From a checkpoint of a small transformer trained on Wikipedia.
Size: 14 layers, width 192, 2 heads of 96 (1 for keys and values), 6.08M parameters.
Training: 239M tokens, 14582 steps.
Each number is 128 + 24 x the weight over its row's rms, rounded and kept within 0 to 255. Layers, rows and columns count from 0. The size above them is the row's rms in percent of the matrix's.

# layer 7 attention query, 192x192, rms 0.106, rows 0-66,96-162, columns 96-127
size [ 82  75  83  94  99  94  87  91  95  99  93 106  95 101  92 101 100  96  95  98  97  96 107 103  93  95  98  98 105  94  94  96  92  89 136 106  99 105  97 100 159 104  93 105 140 120 100 106  85  84  88  94 100  91  97  98  89  96  98  91  94  92  97  89  94 101  96 104  83  87  87  95  86  86  86  90  93  94 103  87 105  87  99  94  91  85  90  82  93  93  89  92 105  99  92 120  86  93 104  91  95 106 100 112  94 106 110 143 112  95 104 161 137 100 132  86  90  87  88  92  83  98  94  90  96  95  93  97  90  89  82  97  92  88]
[[128 131  81  97  96 112 144 131 106 115 116 110  77 172  86 149 133  93 122  91 156 102 144 118  69 164 124  99 157 100 112 143]
 [148 156 156 124 118 146 112 135 131 111 162 151 113 102 139 160 138 140 149 196 114 112 120 136 124 104 113 170 140 133 159 171]
 [137 136 135 127 146 168 103 110 121 124 148 135 148 100 179 108  68 144 124 139 143 138 130 128 167 110 148 162 100 146 147 108]
 [139 152 149 164 125 159 113 149 117 117 138 115 179 139 176  80 111 130 157 164 139 128 141 110 177 106 192 157  95 105 139 110]
 [143 107 124 132 158 126 166 150 126 151 112  96 130 149  98 109  98 124  92 146 144 131 148  84  99 137 107 111 133 110  98 122]
 [111 176 142  96 123 143 122 135 118 148 146 121 115 118 112 168 139 147 132 135 152 117 186 162 127 126  96 126 108  98 112 146]
 [118  88 105 134 116 129 142 137 123 125  89 180 110 149 100 135 130 147 114 112 117 127 142  87 114 150 153 117 160 107 123 169]
 [ 94  65  36 130 112 100 132 168 143  50 139 148  70 131 155 109 141 126 139 110 151 147 129  95 143  86 167 150 147 146 126 122]
 [110 166 131  92 158 146 148 138 117 133 166 115  83 136 107 137  97 130 135 168 116 171 140 159 134 113 111  98 122 114 120 110]
 [105 125  99 149 125 123 139 110 113 141 114 146 144  85 146 115 133  93 140 122 161 112 152  95 144 144 164 178 158 187 130 118]
 [172 129 112  98 177 135 162 162 132 159 137 114 177 154 116 133 124 165 152 179  97 170 161 125 133 160 142 148 131 123 107 137]
 [140  98 103 136  86 123 129 151 115 154 145 147  89 124  66  95 101 150 129 102 123 153 100 116 107 110 168  86 124 138 139 147]
 [109 120 151 128 122 135 119 122 106 156 135 115 123 125  96 135 114 107 113 165 145 120 134  65 123 108 132 169 118 108 136 156]
 [151  95  94 143 141 102 119 129 113 138 125 154  82 102 108 126 138 160 134 172 147 161 166 108 115 114 115 154 108 109 148 128]
 [125 162 133  94 135 133 129 118 181 166 128 146 116 164 122  92 121  87 133 130 102 120 161 136 170 154 107 114 125 127 146 122]
 [136 183 124 107  87 153 128 137  76 141  95 147 137 125 142 100 125 110 137 146 125 115 163 170 146 168 152 115 124  99 109 129]
 [167 124 142 175 157 113 136 147 174 109 128 141 114 150  82 118 101 130 119 155 131 154  85 156 130 120 141 119 117 156 125 118]
 [128 139 122 134 131  97 129 115  97 136 102 170  96 119  82 113 100 157 121 133 122 115 182  94 123 140 123 100 153 146 137 122]
 [117 106 114 137 123 131 104 128 103 129 122 160 126  75 146 139 151 155 103 130 150 128 171  80 123 125 139 105 168 141 100 155]
 [155 140  89 122 146 125 163 164 103 107  73 125 104  78 155 139 150  86 140 125 141 129 175 144  88 169 129 160 125 141 129 111]
 [141 159 181 135 106 141 112 130  99 169 150 162 124 148 119  96 141 101 137 124  79 118 143 170 187 159 103 107 141 120 123 142]
 [ 92 123 145 129 134 131  80 143 103  96 101 123 135 175  86 106  91 144 139 163 136 166  93 137 143 114 152 126 140  85 132 132]
 [117  73 118 136 118 117  94 131 111  88 125 114  82 142 118 154 144 182 159 147 142 136 125 121 114 133 128 171 100 102 137 128]
 [ 83 121 113 157 180 108  97 138 164 111 118 127 113  82 165 164 151 121 136  91 124 111  79 152 106 131 148 134 120 142 114 148]
 [132 145  87 144 155 133 145 131 128 104 142 144  80 117  79 154  87 126 157 133  94 109 151 140 130 137 150 137  89  66 136 157]
 [148 131 129 115 126 108 108 120 118  97 145 106 111 177 119 119 208 127 136 124 119 100 148 101 123 142 124 143 148 146 136 138]
 [163 145 103 136 134 133 146 152 118 103 135 127 160 149  92  71 133 139 145 111 127 111 125  86 107 134 108  91 173 176 120 131]
 [130 148 136 110 112 125 111 151  97 151 132 149 166 185 134 111 119 139 104 153 114 149 102 153 134 142 146 147 170  87 151 104]
 [144 147  96 132  94  93 141 124 146  79 131 172 141 131 145 154 111 119 172 106 124 105 159 131 142  85 156 156 136 107  97 152]
 [132 121  89 113 111  95 112 109 167 106 140 124 155 164  98 105 124 158 160 106 132 111  93 121 109 122 135 130 157  96 100 172]
 [139 163 154 106 105 140  98 130  78 111 144  80 143 121 153 154 186 130 128  94 110 137 113  99 126 144 115 133 148 107 108 152]
 [125  94 107 123  94 138  89 100 109 163 159 164 125 121  96 125 125  98 104 131 116 125 139 130 111 109 165 128 133 122 150 126]
 [ 90 114 111 113 133 125 118 106 153 108 105 123 113 169 152 188 154 105 117 107 119 143 103  90 155 122  86 123 154 169 121 107]
 [146  66 121 134 124 168 114  84 118 157 131 132  94 110 144 109 137 126 119 113 123 164 116  50  94 106 145 126 143 149 111 130]
 [146 102 117 130 144 145 110 164 105 142 116 107 148 129 136 156 134  96 140 135 115 127 118 152 147 147 143 117 127 133 145  94]
 [117 140 138 103  49 111 103  98 130 147 126 141 137 151  91  83 187  84 166 121 129 130 111 149 169  99 111 132 104 134 135 155]
 [ 76 134 103 112  97 106 137 116 147 130 161  92 143 136 186 157 175 105 145 107 127  82 105 142 161 107  67 132 139 120 147 145]
 [149  95 131 144 152 128 108 158 133 163 142 133 137 119 104 150 138 141  81 117 125 158 136 115 104  85 129  73 139 175 118 130]
 [122 157  85  94 124 102 142 167 123 146 140 149 141 168  90 135 135  98 145 116 137 122 142 151 185 145 112 146 121 127 154  94]
 [159  98 172 122 132 120 123 133 162  83 105 153 133 138 143 130 111 160 157 116 112 137 111 134 120 142 125 149 118 132 106 139]
 [115 150 113 134 101 112 167  81 151 108 127 132 138 151 132 100 134 165 132 113 143 107 143 124 120 109  89 126 129 122 109 159]
 [ 83 129 115 133 156 139 147 172 126 120 118 125 137 156 138 147 103 159 137 164 127 108 115 143 100 179 126 140 107 135 142  70]
 [174 160 125 149 130 117 169 142 164  74 111 104 147 129 109 119  63 114 125 162 124 113  91 149 158 131 213 164 156 140 121 109]
 [123 129 102 155 124 109 157 161 121 137  88 129 126 145 118 147  90 160 135 151 145 119 167 136 119 166 154 104 139 128 119 137]
 [131 121 162 149 120 146 100 168 128 107 161 159 110  75  82 120 112 118 106 116 141 155 112 125 106 141 174 166 112 148 139 113]
 [105 109 150 104 121 141  91 176 116 189 133 118 113 122 120 145 136  60 115 127 108 143 112 121 125 134 137  99 149 145 127 106]
 [161 121 114 162 134 164 121 104 100 100 126 135 113 149 122 110 113 124 145 123  94 158  86 115  85 109 150 132 137 165 125 130]
 [173 163 129 127  95 132 151 129 134  94 109 120 125 122 183 136 114 107 174  87 127 113 122 163  94 110 165 111  90 127 134 143]
 [116 134 140 113 122  97 151 116 132  94 146 156  78 132 140 165 168 144 133 190 122 122 109 141  98 127  63 138 162  98 128 168]
 [130 151 155 150 136 161 116 136 138 112 120  99 176 137 143  83 124 139 128 141 107 122 113 135 176 111 168 145  90 132 126 121]
 [118  92  60 161 128 112 112 139 113 152 148 133 178 127 130 132 116 121 147 106 137 112 150 107 143 121 168 115 136 124 124 101]
 [106 124 110 136 125 106 139 111 154  96  81 137 149 132 170  99 129 127 113  81 117  98 122 103 119 169 155 120 160 130 106 125]
 [103 130 105 168  83 136 118 149  96 127 126 157  94 185 120 118 159  91 141 139 104 112 115  76 138 110 141 131 146 115 146 134]
 [159 150 158  96 117 156 116 137 164  83 155 114 123 147  99  81  97 145 151 185 121 156 125 124 178  98 134 130  82  98 149  90]
 [101 139 165  97 126 137 136 126 103  91 146  90  91 153  53  73 141 136 120 164 127 143 118 133 157 112 136 107 111 150 116 117]
 [143 147 101 104 141 127 126 121 109 102 130  98 122 159  64 127 166 150 137 177 122 144 125 105 133 112 123  90 136 120 123 101]
 [146 168 187 132 117 153 121 103 149 145 170 153 136 140 106  67  82 126 143 167 130 104  95 138 154 121 138 116  98  95 159 150]
 [117 155 113 139 153 141 129  83 131 108 161  96 183 144 149 158 136 113 143 140 112  90  99 169 138 144 153 115 144 126  98 166]
 [118 107 129 187 168 114 120 115 148 158 131 131 126 114 181 149 103  89 102 124 150 114 142 140  97 117 134 197 127 117 113 136]
 [119 130 128 107  96 127 153 120 160 126 111 120  92 168 111  94 137 156 127 104  97 101  74 137 176  87 110 117 160 135 125 108]
 [140 176 142  88 115 148 101 150 107 159 141 110 133 139  90  90 121  94 131 149 156 150 160 144 126 127 108  81  81 117 134 113]
 [118 149  86 127 145 126 144 113 150 141 135 146 147 111 153  90 180 137 119 132  81 113 120 130 147  97 137 122 127 168 137 120]
 [115 105 145 113  88 124 103 161  87 128 100 136 142 109 120  99 111 125 158  96 124 121  98 121 138 180 155 152 134 144 116 163]
 [190 153 173 117  98 172  98 116 109 163 108 143 147 152 114 102 100 111 144 159 120 123 105 122 162 123 115 146  86  86 161 126]
 [111 101 113 130 155 126 101  99 120  83 115 136 114 164 117 132 143 142 131 150  86 101 107 111  68 143 127 167 135 147 149 121]
 [168 130  72 147  83 163 175 159 116 176 108 157 127 155 119 137 128 153 108 151 142 122 106 125  93 117 141 108 133 103 159 134]
 [106  67  76 115  89 115 122 142 112 144 126 126 152 164 127 160 150 149 144  79 124 113  79 150  93 114 149 125  97 120 147 144]
 [146 138 151 162 105 101  67 149 167 135 137  92 164 130 134 117 127 115 137 120 141 131 149 123 142 139 107 127 123 141  91 134]
 [ 77 105 129 102 112 124 123  99 142 135 127 128 139 148 161 143 132 121 119 123 127 142 131 103 125 112 125 116 113  91 101 130]
 [117 133 122 107 152 161 157 101  97 136 135 151 132 110 151 119 140 150 125 123 113 146 102 157 113 122 135 101 110 126 131 169]
 [121 129 128 118 169 158 158 110 105 153 138 145  87 119 127 122 133 126  95 108 131 140  92 141 105 100 154 114 110  99 143 131]
 [101 107 147 147 138 118  95 160  83 209 126 149 135 123  84  98 156 171 132 101 166 141 104  90 157 136 136 101 124 132 137 138]
 [106 117 155 130 109 109  70 110  99 128 108 181 147 148 166 132 150 134  89 135 137 151 144 110 118 130 118 130 101 148 131 116]
 [161 116 119 165  70 123 116 134 155 140 125 128 148 144 144 143  90 160 136 133 117 135 137  96 130 137  95 174 130 131 127  95]
 [156  86 112 191 152  94  90 105 106 148 122 131 149 190 142 140 142 107 157 135 166 124 131 132 100 132 146 143 152 141 116 106]
 [152 130 146 162 102 117  80 163 104 131 143 129 103 124 135 135 140 186 116 127 162 133 122  72 137 164 138 111  96 126  71 132]
 [149 123 117 120 143 128 149 132 172 139 129 118 108 113 153  70 137 101 118 153 114 122 140 156 131 103 133 159 132 149  87 121]
 [143 164 119 160 156 120 136 130  96 149  88 105 134 151 132 113 148 139 150  76 142 148 126 118 128 128 127 111 129 111 131 130]
 [105 113 138 119 129 134 118 125 157 199  79 146 117 109  75 155 138 156 165  98 144 171 112  95 151 125 103 213 150 147 130 155]
 [138  80 100  95 186 166 132 159  99 169 129 128 140 147 173  86 154 106 125 123 173  97 165 153 139 135 139 107 123 123  95 118]
 [130  83 113 129 110 121 111 164 138 129 100 135 146 177 130 136 151 172 123  87 150 117 109  95 141 141  88 101 126 110 130 101]
 [139 163 147 127 113 128 102 109 103 146 100 123 126 125 120 167  87 129 107 142  95 118 116 113 112 127 104 138 111 100 148 108]
 [116 150 158  90  64 131  99  92 112 121 117 158 120 134 123 144 120 120 104 126  99 140 143 141 160 142 140 110 112 111 145 124]
 [158 119 118 195 102 166 146 104 152 113 145 119 140 134 114 134 111 148 132 120 146  70  74 106 158 137 108 100  80 125 144 118]
 [136 111 157  98 114 116  81 127 124 145 110 144 106 158 102 109 142 140 141 121 153 139 135 130 130 136 105 158 156 174 122 102]
 [122 107 179 127 151 116  69 133 159 123 143 148  90 144 119 140 133 151 108 150 136 122 111 108 119 120 132 120 172 161 126 124]
 [ 83 142  91 127 109 114 125 132 109 127  87 102 138 137 134 121 152 146 156  96 155 169 163 124 148 134 117 136 165  80 129 151]
 [148  97 136 118 113 132 155 156 116 125 116 156  98 171 192 153  95 147 139 114  80 119  85 154 112  95  93 111 123 174 116 115]
 [144 127 140 149 137 130 137 122 154 171 143 151 139 173 145 120 117 155 117 125  97 122  96 121 119 124 143 104 100 104 153 126]
 [112 108 151 114 146  93  84 113 142  94 103 140 105 146 137 127 156 144 172 147 137 178  86 108 123 105 160 106 120 164  83 116]
 [147 126 121 130 120  93 144 105 158 128 141  62  77 132 141 118 125 140 150 108 122 148 169 205 138 131 140 144 115 131 127 162]
 [134 115 128 136 156 125 105 130 120 108 102 151 161 133 115 132 156 129 140 112 182 139 142 111 117 141 131 137 139 146 112 105]
 [109 124  93 130  96 101 137  80 158 104 117 108 128 177 112 117 149 161 177 133 111 108 140 107 102 141 124 120 128 155 110 131]
 [123  92 137 131 124 127  94 134 136 135 145 146 142 112 104 120 147 144  70 132 125  86 107 123 134 130 142 137 117 138 121 135]
 [124 107 150 123 111 106 100 162 143 191 118 134 130 163 142 126 151 118  50 137 121 100 147 124 171 135 107 127 121 100 153 178]
 [ 76 128  96 140 102 109 145 101 182 112 130 147 129 141  98 142 123 173 151 114 136 117 177  93 140 112 105 134 137  89 104 140]
 [133  97 139 112 138  95 115 144 128 110 150  96 108 149 115 165 108 115 136 115 128 142 113 160 136 110 112 154 107 156 103 140]
 [101 136 120 132 102 146 123 126 138  83  88 160  97  68 116 130  92  97 107 120 139  62 140  86 155 111  97 145 142  64 112 126]
 [ 91 115 146 107 148 153 131 125 151 173  79 134 148 146 108 124 116 158 150 131 183  89 128 116 155 155 146 110 113 102 122  97]
 [123  92  87 155 123 121 157 155 155 115 152 132 163  74 122  56 143 177 133 111 128 104 123  91 154 116 111 106 157  78  82 155]
 [140  90 167 116 129 146  78  98 132 171 122 163 133 108 182 114 104 149 158 122 133 108 134 100 133 145 128 111 127 160 137  77]
 [154 126 160 125 176 108 105 209 153 100 159 110 104  87 160 117 112 109  78 166 118 134 118 119 127 127 147  94 123 131 124  65]
 [106  80 108 158 111 107 157 117 132 104 115 148  89 144 120  98 100 132 135 126 156 140 101 151 138 115 106 147 122 117 112 153]
 [ 95 115 125 125 113 140 139 116 146 128 118 148 123 175 107 143 146 137 161 129 131  93 149 105 100 113  91 117 135 115 113 172]
 [117 103 159 140 160 132  82 181 171 165 130 101 120 104  87 117 139 144 120 150 135 150 131 145 157 129 112 153 118 127 137 127]
 [ 50 137 104 112 140  95 159 132 150  69 148 115 132 129 110 116 132 112 128 107 155 141 131 105 121 105 130 138 121 125 103 175]
 [117 144 126 183 136 136 148  99 113  78 152 184 149 114 178 118 159 158 130 128  83 161 120 133 102 108 117 134 130 188 117 120]
 [112 112 105 137 120 105 138  70 156 103 123 127 138 157 144 121 133 175 149 142 143 111 138 146 140 114 100 152 105  86 134 140]
 [113 125 119 102 145  93 146  68 142 127 167 138 160 158 119 136 152 157 126  78 109 135 133 144 121 102 113 129 126 122 107 142]
 [119 126  80 138 157 144 142 167 110 162 153 136  92 172 147 118 162 137 146 104 144 125  94  98 154  91 133 112 144 102 133 163]
 [171 132 152 109 137 151 116 122 115 150 115 133 106 116 129 101 119 140 166  93 116 182  86 164 105 142 130 124 138 123 118 118]
 [105 131  98 129 104 111 174  72 160 120 127 128 144 155 121 116 133 159 143 120 133 111 149 140 138 125  86 118 129 104 117 164]
 [152 126 127 128 137 171 123 175 109 151 104 116 133 115 129 149 117  88 122 128 132 133 130 135 129 157 163 106 115 133 135 102]
 [140 100 122 132 120 126 111 134 129 102 105 102 117  97 137 113 155 109 146 110 152 108  84  89  88 156 152  88 147 141 140 151]
 [164 111 142 125 137 150  91 173  88 141 124  96 119 122 127 142 117 116 137 127 122 138 117 122 110 133 169 144 131 129 145 107]
 [155 161 158 130 107 111 112 125 154 116 132 103 107 116 124 148 148 152 134 138 108 144 133 103 137 150  98 122 127 112  86 107]
 [119 117  99 109 129 173 186 113 115 121 155 149 124 125 129 114 119 151 125 124 109 116  92 171 111 123 136 134 108 129 148 136]
 [ 92  84  59 137 142  89 157 104 149 121 132 114 121 167 118  88 114 112 136  98 139 118 124 133 141 127 149 119 117 127 147 153]
 [127 140  69 138 125  99 180  95 154 106 148  97  91 160  77 102  98  86 139 129 102 122 130 175 153 111 115 171 160 162 160 159]
 [183  77 139 137 138 109  95 104 126 155 134  59  84 132 124 148 146 136 125 115 182 108 101 120 129 153 148 146 112 162 121 103]
 [114 132 126 126 150 138 142  87 115 107 133 164 171 102 116 129 131 144 164 131 123 159 149 135  74 115 123 150  97  97 137 123]
 [141 163 184 127  90 165 104 169  72 130 108 155 106  95 158 134 107 112 143 148 124 128 104  76 102 113 149 125 170 134 140 152]
 [115 145 120 126 124 125 127 160 128 134 139 128 122 161 122 101 170 113 130 101  97  99 115  83 100  70 107 139 172 108 129 106]
 [145 127 162 109 136 160 115 119 114 147 145 128 119  98 144 162 122 125 135 145 167 156 105 131 133 136 151 130 112 116 126 137]
 [144  83 145  94 131 121  96 155  77 160 128 119 135 115 138 128 182 111  85 134  87 102 159 111 157 140 153 125 131 132 136 149]
 [162 127 124 187 151 131 131 172 144 139  88 123 149 184 141  76 170 118  68 121 151 101 120  98 110 107 139  80 100 133 119 127]
 [112 110 105 105 151 129 120 104 146  96 163 129 147 138 149 126 135  97 181 111 127 123 146 142 115 121 140 125 149 112  92 129]
 [146 167 142 116 142 136 178 118 126  95 125 128 110 127  79 104 114 100 125 155 134 148 110 141 124 105 129 118 124  78 119 143]
 [133  89 130 148 133 119 135 124 166  95 123 125 144 130 132 101 127 153 110 141 124 112 143  96  91 144 166 100 153 148 138 119]
 [ 99 126  99 142 121 112 138 136 107 127 159 119 107 143 107 135 114  91 154 119 170 158 131 129 124 133 121 195 123 107 148 121]
 [152 160 117  99 128 144 145 134  96 149 132 129 126 144 142 128 137 133 139 149 111 140 133 140 103 151  93 127 103 125 156 145]
 [ 99  73 135  95 116 110 132  90 181 123 160 127 181 126 175 139 131 137 158 130 136 102 144 113 140 126 142 100 117 119 122 123]
 [137 121 148 133 149 140 112 112 119 161  99 115  91  66 102 164 133 156 131 101 140 132 142  97 173 135 106 110 145 110 163 136]
 [ 93 123  83 147 134 125 170 126 126 106 123 116 131  79 104 146 125 135 153  90 174 148 129 105 173 139 169 170 145 125 112 142]]
# layer 7 attention key, 96x192, rms 0.0952, rows 0-65, columns 96-127
size [ 91 126 114  93  96 108 111 115 100  88  94 100  92 105  98  98  96  98 104 109 110 100  89 104 111 105 100  94 116 141  92  94 106  92  91  87  96  92  89  93  83  89  95  94  83  88  97  86 144 103 111 113 108  91  92 108 122  94  99  90 126  89 109 114 101  97]
[[102 109 113 137 131  62 133 133  95 117 114 131 132 143  91 147  89 140 138  90 151 112 123 144  99 132 104 133 124 159 106 148]
 [142  90  84 143 137  63 130 124 112 141 101 144 146 121 123 154 140 146 147 134 127 122 149 101 107 137 105 126 152 156 120 142]
 [146 122 181 138 124 168 120 165 147 130 132 146 160 128 146 119 110 110 131 169  89 101 148 133 140 160 142 127 107 132 136 101]
 [125 142 158  93 161 172 114 143  75 145 175 124 144 107 112 137 113 105 126 142  76 131 131 156 124 151 150 152 122 126 137  98]
 [124 143 145 136  97 134 139 138 115  74 119 134 156 115 165 132 103 102 128 104  88 122 149 188 119 155 100 118  87 136 102 122]
 [145  80 117 134 139  76 151 130 178 124 112 125 123 146 137 140 115 140 140 115 138 141 101 107  89 171  96 135 162 151 131 133]
 [118 127 129 131 148  53 134 101 181 131 146 157 126 161 118 138 138 142 131 139 147 140 134 122 117  87 109 129 152 111 151 130]
 [125 139 126 110 124  81 108 129 103 116  93 111 149 132 123 133 117 137 155 104 139 110  99 138  90 137 117 125 138 154 116 168]
 [100 109 108 114 132 104 115 127 131 122  80 104 106 145  86 121 109 142 162 135  86 131 131 126 100 152 114 164 158 138 143 137]
 [115 117 101 169 160 114 159 131 154 159 169 164  55  98 132 110 178  92 116 112 109 100 132 141 153  63 113 115 159 148 134 103]
 [154 138 100 115 158 158 133 129 118 164 141 105 102 104 141  92 138 111 100  90 116 116 119 151 158  91 148 128 129 127 150  73]
 [129 121  85 141 180 100 108 110 130 157 117 119 157 199 109 126 131 135 119 142  95 138 115 161 131  97 106 149 153 150 100 194]
 [ 87 132  89 107 122 147 180 177 109 144 135 102 103 102  99 149 143 110 120 125 116 100 140  74 181 133 166 132 154 158  95 146]
 [ 97 138 107 123 110 104 132 120 137  77 103 113 140 146 121 115 103 122 119 132  81 114 136 114 100 131 126 127 163 138 125 197]
 [180 120 135 122 163 143 135 134 113 147 124 123 116 122 107 129 159 124 121 172 121 118 106 128 118 147 165 130  89  92 122 130]
 [138 167 175  94 133 152 126 130 117 141 138 142  91  96 107 129 111 135 136 157 116 157 124 113 137 142 135 116 108 114 121 112]
 [147 140 145 119 114 140 114  97 169 104 135 109 147 162 107 136 143 102 119  92 177 132 108 126 113 109 116 105 103 120 168 130]
 [147 129 142 107 118 141 169  55 161 153 136 123 126 104 127 135 139 130 109 118 134 104 135 133 145 158 109 112 168 123  85 200]
 [162 104 156 132 108  85 103  94 104 116 114 179 125 105 169 165 102 144 145 128 139 131 108 147 137 145 175 170 142 135 102 167]
 [111 125 102 154 132  63 118 156 120 127 137 177 128 158 101 154 121 161 130 118  98 110 120  91 136 110 114 161 142 148 151 141]
 [168 116 151 126 140 181 129 143 116 152 134 110 101 109 118 104 126 142  83 171 133 136 137 152 134 146 163 147 120  87 134 132]
 [149 137 143 134 130 143 121 117  59 101 177 108 162 113 160 161 111 108 129 121 111  68 149 148 131 122 130 160 101 140 136 127]
 [157 141 135 154 132 120 149  95 108 127 135 140 105 126 122 137 163 118 110 176 130 145 145 150 140 177  86 130 109 111 142 124]
 [151 145 119 162 107 104 131 124 132 165  87 105 137 126 123 150 124 121 115 110 155 135 115 133  84 112 120 109 135 155 116  81]
 [162 124 137 127 109  81 162 145 133 115 121 119 116 101 148 138 131 133 134 132 110 113 122 109 114 156 130 139 132 146 118 144]
 [ 99 117 136 154 121  89 108 131 131 151 128 140 140 107 128 165 125 139 150 145 150 133 150 154  96 155  90 115 166 131 107 184]
 [140 140 151  98 137 153 119 125 129 136 154 145 106 149 110 122 141 137 162 163 166 122 107 149 136 130 120 111 150 121 104 140]
 [153 130 124 142 159 135 126  64 123 125 149 145 152 113  94 133 149 119 135 106 125 106 149 156  37 150 154 119 121 155 132  90]
 [140 113 131 120 140  65 121 105 113 112 136 134 133 152 127 149 121  97 145  99 133 146 133 110 112 106 116 177 122 138 122 123]
 [139  67  93 162 130  75 110 113 157  96 101 127 123 134 143 134 131 127 116  97 149 113 153 130 111 130 130 130 134 133  98 121]
 [105 112 100  97 147  93 169 159 134  65 125 123  74 112  94 152 120 163 158 129 165 156 145 119 136 110 174 142 145 147 135 128]
 [144 119 134 146 129 124 128 175 146 156 138 135 141 138 102 121 169 104 155 161 136 123 107 103 125 177 119 131  51 151 117 141]
 [151  98 141 137 125  78  89 157 101 120 137 143 143 141 187 140 155 104 150  97 120 113 144 139 124 123 147 155 127 189 139 134]
 [100 152 144 124 142 124 153 155  86 130 133 129 119 105 135  94 120 146 128 135 144 149 123 176 128 124 188 116  96 131 139 100]
 [163 158 175 107 122 116 115 132 115 109 155 175 119 130 166 129 129 120  91 152 131 184 141 126 150 154 153 140  74 124 122 106]
 [166 104  95 144 101 155 103 136  98 126 126  92 145  70 147 146 109 115 156 114 155  97 104 137 138 133 128 112 129 158 117 120]
 [121  79 106 154  80  92 122  97  98 111 139 142 121 107 149 149 109 116 100 137  93 111 144 132 134 134 113 138 117 121 118 119]
 [155 118 158 155 128 194 115 129 136 138 110 111 153 138 126 103 103 103 106 111 145 134 136 165 134 111 133 149 134 148 125 131]
 [145 146  93 144 150 123 105 111 119 116 116 126 150 119 151 133 139 126 133 119  86 134 145  77 122 166 137 160 161 132  96 137]
 [146 170 149 117  95 133 147 158 128 134 112 110 146  98 123 132 137 118 101 141 170 131 150 149  98 131 156 155 161 125 128 138]
 [ 86 125 108 139 120 106 141  40  86 170 125 120 113 162 122 161 114 135 150 166 130 102 133 141 116  63 111  89 124 143 121 124]
 [121 129 109 108 160 123 105 125 157 142 115 136  93 134 141 136 145 159 112 131 103 103  90 126 122 127  88 111 162 139 104 110]
 [ 87 150 142 125 104 109  85 138 128 129 136 144 142 108  85 141 131  72 116 114  98 111 108 171  99 145 128 180 119 135 127  98]
 [127 170 118 143 138 169 129 104 123 109 142 144 141 168  64 152 158 157  76 195 136 132 145 102 137 139 103  86 147 138 125 178]
 [101 150  85 145 131 147 108 109 154 177  87 127 134 197 109 113 121 129 126 119 130 107 102 177 125 114 130  95 176 142 129 164]
 [179 101 169 148  87 144 114 165 133 106 157 115 162 105 113 118 122 121  73 135 134 147 119  98 149 152 157 146  65 114 140 141]
 [159 157 134 146 124 108 110 193 107 131 116 121 101 127 120 143 173 128 141 128 154 111 156 123 159 129 115  78 133 117 113 108]
 [162  75 123 118 128 111  73 132  92 104 147 168 133  74 116 109 115  96 140  96 107 117 123 121 117 138 107 147 101 180 123  61]
 [138 104  96 164 121  70 118 117 134 123 112 120 125 134 135 125 137 110 153  88 155 117 153 120  99 142 119 106 140 156 103 147]
 [119 161 144 131 151 167 131 155 103 140 161 134 122  98 141 111 113  99 103 134  91 128 141 130 154 142 165 125 123 111 147  95]
 [ 95 162 162  88 137 186 122 119  87 136 149 124 108 110 129 140 137 166 131 140 112 142 140 158 151 159 120 146 141 113 124 126]
 [110 194 126 120 116 173 130 112 128 151 156 136 114 104 149 109 146 118 116 134 168 134 148 167 139 100 157 108 107 103 163 106]
 [119 136 119 151 135 127 151 134 127 144 126 107 136 120  80  82 137 171 138 135 121 147 149 135 111 110 142  84 117 137 115 131]
 [104 132 116 111 154 140 108 117 132 148 151 135 144 132 102 119  86 107  97 157  85 119 124 169 108 168 143 116 107 112 137 117]
 [155 141 127 121 112 127 116 131  97 151 149 138 161 126  95 122 130 107  98 137 145  88 121 141 119 186 153 129 133 128 112 127]
 [ 96  95 141 152 146  96 130 137 126 105 123 107 103  91 129 134 108 118 134 107 115 127 119 134 116 164 133 108 167 134 122 171]
 [131 141 128 104 148 188 162 134  77 166 130 112 128  96  74 107 119  96 126 162 109 124 143 112 130 135 141 130 136  97 150 120]
 [126  98 151  99 125 138 130 146 107 136 116 149 131 114 140 149 111 143 142 106 132 184 127 112 117 151 105 112 115 168 151  74]
 [110 123 128 104 160 120 155 107 128 113 164 131 142 141  91 152 121 144 161 132 138  88 158 118  89 108  90 179 108 140 161 115]
 [126 119 124 155 109 149 153 136 150 110 136 132 144 135 127 138 141 104 114 167 137 149 105 109 107 139 152 113 117 136 154 128]
 [123 148 135 120 138 177 100 125 130 123 147 110  93 110  98 121 108 113 116 146  82  95 121 146 155 110 127 106 138 127 156 128]
 [131 102 134 128 110 122 116 160 103 126 129 171 130 115 158 133 133 130 167 133  87 143 116 144 161  80 111 157 142 106 119 117]
 [106 120 121 107 158  93 129 151 161 136  98 131 101 160 147 137 114 114 144 131 175 117 114 135 111 142 123 130 124 121 124 147]
 [ 89 146 105 104 149 171 103 110 114  95 152 129 112 113  97 104 126 118 112 136  96 104 141 162 158 131 154 113 129 107 127  88]
 [178 127 145 146 117  88 128 148  98 136  93 166 165 133 122 108 142 112 150  96 122 145 136 100 104 131 100 135 131 140 129 151]
 [137 111 136 110 135 154 112 124 119 174 152 120 142 132 100 111 119 110 120 151 125 102 132 131 212  87 165  87 157 113 116 117]]